From a checkpoint of a small transformer trained on Wikipedia: 2 heads of 64, untied embeddings.
Each number is 500 + 50 x the weight over its row's rms, rounded and kept within 0 to 999. Layers, rows and columns count from 0. Numbers have three digits each. The size before them is the row's rms in percent of the matrix's.

# gate: layer 2 MLP gate, 256x128, rms 0.0705, rows 26-42, columns 0-127
# up: layer 2 MLP up, 256x128, rms 0.0695, rows 26-41, columns 0-127
# down: layer 2 MLP down (transposed), 256x128, rms 0.0612, rows 26-41, columns 0-127
gate26 107:518451421517454502543466503487551516466518476494426585436536602440503512502588479479528445530544477545414615580504463473514488501488469492607469496547437499513467609464532452610479475555471428546421508530457476510553516527504514586542525493456455405486562513463474566504502453501546531468531486633494420594549503475509496583477503437479628456449561425521465558533556406487590497517517
up26 102:441567561484494400417463501504478437509462518454461498521429489562587460493471492430451554476559473535441476460501522422477470522453449512471442538364518492486524412532502484457460483495507546435586448498473586452466579519462507550481411509471558644435474568452507483451448574479482489533440522464511566444428558509501491507512514487556406438498423489486493397481473533413459398571409
down26 104:467459458624469464586514440541525550510411511490449567495551536473471540491468584442506551529637442474420569490559494549575406542558512520469446488514490560462470503589507462494512521512492348533497483559559518484537474474537486478450621459443536459570492535442454537582480463507392462528507454572483531611429489521431508512486563476477472479490547469438476484590481510492431556477562
gate27 101:402539507492476450601481547440554495477487433532478567539476537521440515431404414504495526504539490491472553563509498514442475470584458453522544451517448608440445627459461446516520475484535531504517511452434524373513556539482464396525484501465597547393561466353516499455471548463430445510505477495469519474475504473525629545469497503464526505549520465554551507490445530528512487370549
up27 106:399531492514507467534420550462559471500522489470476500545461549562465537454416500546560451501506520438414574511459468477459565464533450504502577424491462513474486498516528462567379536456553496512438576567395535436355459471475403401564562444509614433461533469487521548460480519512501452454481560540533496460439509447543616549456585499539493503531484448549579573468484445525482444477524
down27 105:656471499474506482558510463545462503526497558537492546445492491471479505490583491514505488543408574576507473420512489579520497574476665525503553435540505535484442585495477496453541450523497558556443423472490531546571472549433475558438524614511544543561517548565512506640467552520557496541481431433531481502430466495451451524510469452466414497551584532414474532561474550436506579500489
gate28 098:499471467511572532507498518506501470602458450411496407464459422561510442439446383453544506608505502577488607514450528448547534534391494489464414479425450532464470539467495546492508465522528528533603499516514523499550590535521453436521560499472423453464563481505507514542485471522413548489584537530534474550469415448494488610503442442480458557519502517484520498536497663542404455486447
up28 104:423560586541506412462556563542480483512540521482473381549480407561547534543489296442540504583497517589471510494446410628455533443513483548496449481531579492429419498520578487486550448483510495453603523484528523456473555505522487497489514456520483442505574482533511488468434535496495510557537587449517512467484549445487415533498499482470512507533447505506468595454534583494548441513411
down28 105:565507410486483559451373576445492473498498514492502540460516559502448465451331673493534514471492482501562613415533570472517554571420525433447525439491453567580547543405426514479491505516548462507421479544387571513567491485509527562480475520464433562534472480471485509524583591474526536461533501554489489501468482509487465482521444479501553505453507467485467463532545522490421443466537
gate29 100:475481591571546490563537409505501581534432551473497426525400523482443561544521493538518518557467489465497602473491520552476484483465440467436539456413444520421541459473540503544434516477456495424383539483460561501479401535549451475481537477564559511523455542537578511627447544450412455487413499486540464537505464521432562431498561593605473466500470519435506512451525458433463506466604
up29 103:501484525589530534510545494546526580602527584452534454565459440546446516524533515572530524547437565452465618562446447526430507428563514466523529382467495472508483501512540503450441513501477479506495478538502484509562505559497471468465532522564642456516543553503481476633494494497414532464474473433542500446436521528448558522416549441569554472596490452413533591526410444452445549436519
down29 098:552543347520527584467423506542457542452592507536527551489515511439498514532507598459431479379445539485522496502478470450530461473444487512467490512534573537455483570585455614496514475579526483586465458541394440531574448453558588438486484500570472448519445438491465471423463464513558476504559482506470521481486510479560397590456546460427575485420512510532548539474489524497512433557420
gate30 090:462550450492524386488512537489506456470464575574433437526517566538596415495472495595499427409504525479444534463593493520474552532512545452387483520583575493501467542499424547517503551518532484469585479467553476512482518487478470441492374501422594445569464527414594459500460541472528503376496506463550434531562546461521524527409511447486620502486454459479500459502466525514570566522458
up30 086:562461612517459511519529520536579402555541507498413456523562492549415462477474552465335480562484546577466524523515554548514550464507431463583505465462528448450479491503546373461500607467592524476494482446459551484522477442503543502560480541533495547443492422463441521506580421435527446599513438507520543477424503518514491457512501484518366557565503437584476504493578504497462494462527
down30 091:500487551526491462547511422516607519557547569538505539535426508550397513537577601515419513586512541493530619429536490489423457487535495491500425551452594565518453562456410488436470482512512484488440482550487456472512410509467473554517558503553485523436602492372418567504511499527514542520510501474620516486429498476561457488515416519516497584480548588585456452456489529532518446559536
gate31 092:574479546510521539518521448436476512420503379538533527538425547528472493573488454438465413561434491514494457582518504496518472527457452400484566537539476484569486484472560516532573607473436516617517470457529559430511455537485490521558491479490490456490538501440472602513573516489460474525467514533574485524612513578412459516533471389521437523456490529491575488557559541607617555518408
up31 102:464556459518459521565552589542501520462512523478448519480562535520443473491459534527487524486552474474563491488531536477408434486507513470487665594446448592468501546574421528529504452455476550445496424542622385516452537424504432522451401505494543391562494469507519486595439499504538487498445470506449457510517362461503502449500532553599535513461455532483539482460525464532405466533577
down31 099:438520554594430473531564425469455472526504541491527494405488458501381543492434459442484496583506539547432507500494506514453470415489402613512419451474482504555475522515579603508461425544486548436507443518512537513530477534526489448486599488485411456482510473505582495442541482377476448501462503460474561440444560532465524399511521457524465491414428438523624538449528480587549459537502
gate32 103:491485455485451515453436457535430465541456429507528494396419512516502440493579540603618467505609482435482479546431481415460505453475540506481451530493376464604438511556511580469556513491475472413592476473493398518476545543484543616477507535417423514486495447508454504527545482506486440527509443465402475464479509443432463484475528428501492529422447538435531523473419564583512483453509
up32 106:476455532582527489462515535515539555512590510557529543491541521474579515505564425480503526480565550489512488478586454532485498562521428462463461562545420403371478483470412468527427560430436469513487557511532500527447555467534376518533456501555599489489498483552552521498501545557423508527444454512531431467446460568521452453509482610452451486465512492615514409537473550418603500546608
down32 106:458492493525464499530563528554507533557541427453513463466618486475434503558559407478424550490531474542394546421492577508583481556436555382472476502509466542493547440564487545481527536450570501544457484574469520489477399442460417491501483513519455520595420546538526442529491632551497554408449527461492505538470485571584502548545426544431460466487582503567573502509480544463499409530483
gate33 096:586451547491415544537455514492565503502463496526559474497495506402443508508473428538448463614459463505368557535466495532589516542540538542604523514466469521464576517551580463586472572659541568433463456483486524410600456530490476511472575448587521495448513443578475512545454470576466492518551557507517444457463551498439450451454461458501528461547495484549432470518560489500545417475495
up33 103:429420553503516627456468504494544581530467413548555518571466459481496493424497565491422487527466445488525510640467435531556491421404574425455489532471487454514462549508461398451541406442500478433544553524451528533490480445547465483469517438437555516505514484510522451506553493401545498564622479415506529435508408439497539463418500462529474501428503468490528572391491466476464526477474
down33 102:513564552547422490558476433459483493484471519463487538496474510464474538522520479479546542509432518597502575384459525553445474593429468590507542437487530550526569481586560520562521573484492570506514476495409559472561495430552619635377553487566550539486626530459512474491518512504507480498495568562383440527464563473617480473476478485519573529530516441576491515518524532494486517474503
gate34 106:542495458542444507463551556482496528525423457559509526477411507495523541536549524525574553529552481516533503566546504381474504550539565458519421460574389529560413445567451523527561473459441382494455458468477512409559466448420458510440460495450501453486506546588525519579503528498474501410562488449524484593420578530442514577435515500504584514473449531469437465568464571464532493626485
up34 105:456590528463477563510525508468565481491570481509498520463512546532549530543467454492498642481609517492571518548470480451524555563509454525524450535624494516542385509550483470547576552428580437465491406402559496487530387455420467446505453524473473497475493552530444528444453641478518565429433499459422436547398468484428507542545520481472472523571502429479455475506513515436512518496473
down34 107:524580574518449451418475575494454499450532539481455530477471541379552395473517514429498594542500523507439502480542476486606572512396458441504388446486484481454429543510489499521471516560496388521522477436486546434475514539517456441521499519534475462517516599440544534455507573424397477386536462434397516532552502480528437472526489471488544518480480560447455478496545521469611489438412
gate35 092:478547464547471437438488553433449463519487597523540410546495540549508446417507590556587458437469434478515532490467446446442448423485571477414548554519569559453544480547527474421497451591563429437465565419450540485500463481509460516457458587430556446478439553459500438560502513508495475615465542510467528555506535547491481572345503482497524545496525554508529472416446501518487483532411
up35 093:430577468501514477528500484492426402504493537528498585527513510604509532464535546521501583444510566541580518486508523443450490417453442494478403488533498474502485486626465520460441617575553486561496446462613454514542545491463341491458386539494416522424522510570445547562518519489455475446458499537449501460464557425477564495444515448375506484495504513423494520461537512465537491498437
down35 092:507524525476528564475471451562446569399507509530511485484477446528573538419553521475547439499576521569555501452491504534524433473495555488465543497541484511435504582527437513467503596580441510506586494541541550519585491499545473616531430507389453557523513419504450503507523461521615418406537657514481547529472405495525497576475475501508542475468383426472499570483476568471538573509481
gate36 097:473465532500537539493487482491442562557602473586444454413490476526593520436505472452508472661533416501494467511501495443477611485494474500555455424450512525637484522545471502402571465520461418571485531443554509488408443473464466580525549517433496584506513583486478445564470549520477457589462445391525459550484515481483564643483508528492510516448467454542528482512465548515501495491466
up36 094:531464523559454483429528496515557409518572518568599529510486467464465519491544512415451497590548521487488497481542374544583541517533430479433529515459486397500541465497465416465525510482513527497487449493428455486558576528411507420544547566503502583561533639482588485413442483520430417529501432414468536520529594416438463506454514568456552466510539535393473525522534519489506550460481
down36 093:532616430538545453406492490536497509445395493500443451566582472461378483530453507495469509411510514488526564512446514520546446497567489428516467482603458522465526510510529474589612589495501452461477531477487498494477480583526592446499474499494574409538499486486502482571584485473443609478459604479488531411512528555511476497529496545584487461491455542525482510443501446521592545485650
gate37 088:500501480461557576567489523618419549553518391521518449507563543547486472537452495459459583566524502404482550431449437517475495495476420529509537437495506454528490516505482449480542565502526493539493435429491539500466521483511566544591578579571466535451467624506511590439372541460437546520490517489413410447544510470534600473567504576514460453434477515489604518431561525465466527470479
up37 091:466473528553488499419510504509525506380460549542445526497467523524571510463520494482477514496387485539459475502534529447572533583516498571513454523473513423489541523495496516524497477550447532549453542569428445504514330490491441529484386407450526568524581397535498458441526493574498481594510598451541535432497497518481467639451557431484454492437510479483544419556410423494442549527515
down37 093:490470469434487610457593483546576584486505454503535538486483458524530608578461511455525590595456530522536505523435459448410467533479420584457537484506527423482546527499495431488610561630576469416490391464479543532466563452512536505514548602544471493526571568513527615531511534517601555442480491486531470456515458445513518529465481538508490434506588502526511533494550571488540458466493
gate38 089:508511506463466641511458471531460526565446429517535451413474455538511485586614506485475596500552472515542504496528550475542485370523494509517517550582396553498558453513480598536541492408494515480410520488514478448419487485561547479473541494494521476594450477550487385422515419559472533563512505469464519560468519498503544507542512534370477435564566488486425434452523520572445548573538
up38 092:520511462469488476631470526528473475447474455501442527498395567566489532444398549461446356510506522523435514487522541493471541490445429448513552461499549529466486468528519448480501440553535514603551492430546496458525525580536483523515495483572576477442520530521466549529474547493557499589590580583574594453508569507541454502505540426562435549486421533572594528466381501526568447549474
down38 093:451546532511516608598524548519462445446517470529547423458451546522467498592562474452552485483512487549494527533472628488532488450474390484503454451536515480562495448523494407607461482493400531614539504447500450426449566624492557470516541508492503570466448487541433483464475519493566596492485460482495543548483517400566524587577532431497422567486558420533517466414494479494511468499542
gate39 104:457481615504534436442527485439430507437550439479531417442518549598586559519531489592474437397533540520517435508438502469551418557487411576505469464564494424410511538464581507508537591471560475493522463483560568512400515478505522506501545523627534510543471460538500479560489482526509453528534427483576487518432534474527438425468538547471498488566504435457476521501505432503500630563566
up39 107:522456449544478430441548477410489536445517437354485448466522467496436599502471445563587492485410498350512522548503522575494505541490462501517512473577563395545411516443465460508601561475475375528401495432494512511505482459536464466504498461532499496449557453435540504574482506519538527562494546513525483533482550505542486502563457596507503470523515426521357473545564514515566528530516
down39 104:540544547460451396386543525452593490431569453440523465477498425582530524479463505531590510407478538437477426496495425632594466552486418542374475506577516449489450490471582515484569550530532480446492476554541494488521506503458465518591499557542586477551523405534488513489445540547474456592533474464496481503398549525470437466478523562540502428481543408443514471520456523515493495547509
gate40 103:495449415519449442593459436636445437545481469493467578489517585564542548457537437503539570475538482510535601533523583469419595502568451465497507505449467550519482432521493450525464480471563450483439531483470462461369489562506481467464468506501537584445495465470628484543529448530538399492491480566500547485468642555457599533540458480486520531492507452467573461452438446492522496469503
up40 104:529435488481512363522566494565487513624517454484524550502488497566497515492502477501480536438506418522540585504492511573434562521506545554573519418479528561611579430517549435557475471501566467558466501528433501360504446526508496469433578464566546554538493500480593518611580449612595393536512488509564551498495518538452552475463508478472502542452486529506575573477467476540526471508522
down40 105:452482468447503487433511521610418479546408516524521561503544533375555366566412498500478475481464518462501533463520487402444497512590531496446559524519635513496520574470464530437532512600475557492518482547484578516587463456530499474568547579565532520499567509587448590565497493550497481551422488584526520409524530507430546520443558532449511451514514457499494546590535519531530543442502
gate41 105:595548544471552457507513517606499463571513546405485592436454517517519489538493529500514601522512510514458428499587493465590477441417514581505511428570523595471467496554492534516444482523493497507597464529483493557632536506422439508587466477513427548485493566480492488389481527482475550551518515541492551454476429404505459562494482530506393623477510480506442486446424490382503532463504
up41 100:437539481574537479495543409431482499478516465615566539543452524525430591521443518539471456519524476535537666515477481524489378493549517418530486537456521514527524484489464514438521503462457459618533561416491589457451526487589527481478514510458503544433552496505448540555483547472463478487507492513445537506553611530507523483512533402449614515568556502434419556413526442544502431531417
down41 106:411537489473562501540477536547496514494470510438493434575446614471486479547475456445548512514550523470525456456531484506502507507614449557476428509494472478488464470457521493507512505486525418443454446429562515564526474495456498556549477522424491380498504458416477449526460459501419540485550509441541471589464404591551441512532567643440475437437443517448429413493457575548530616400506
gate42 094:520494521436432488505555511500544498541459501503467516578525616485477505503446406505459575492403465524468547548541462416467553453419459607463519477517567542434447444532512510487441544479495616566389547519458612503457551521427439522434462419525545543487583570503587519495455526533451519501523454509548517371583569452543538472488497504468465516592518520558445487483511518422530447586480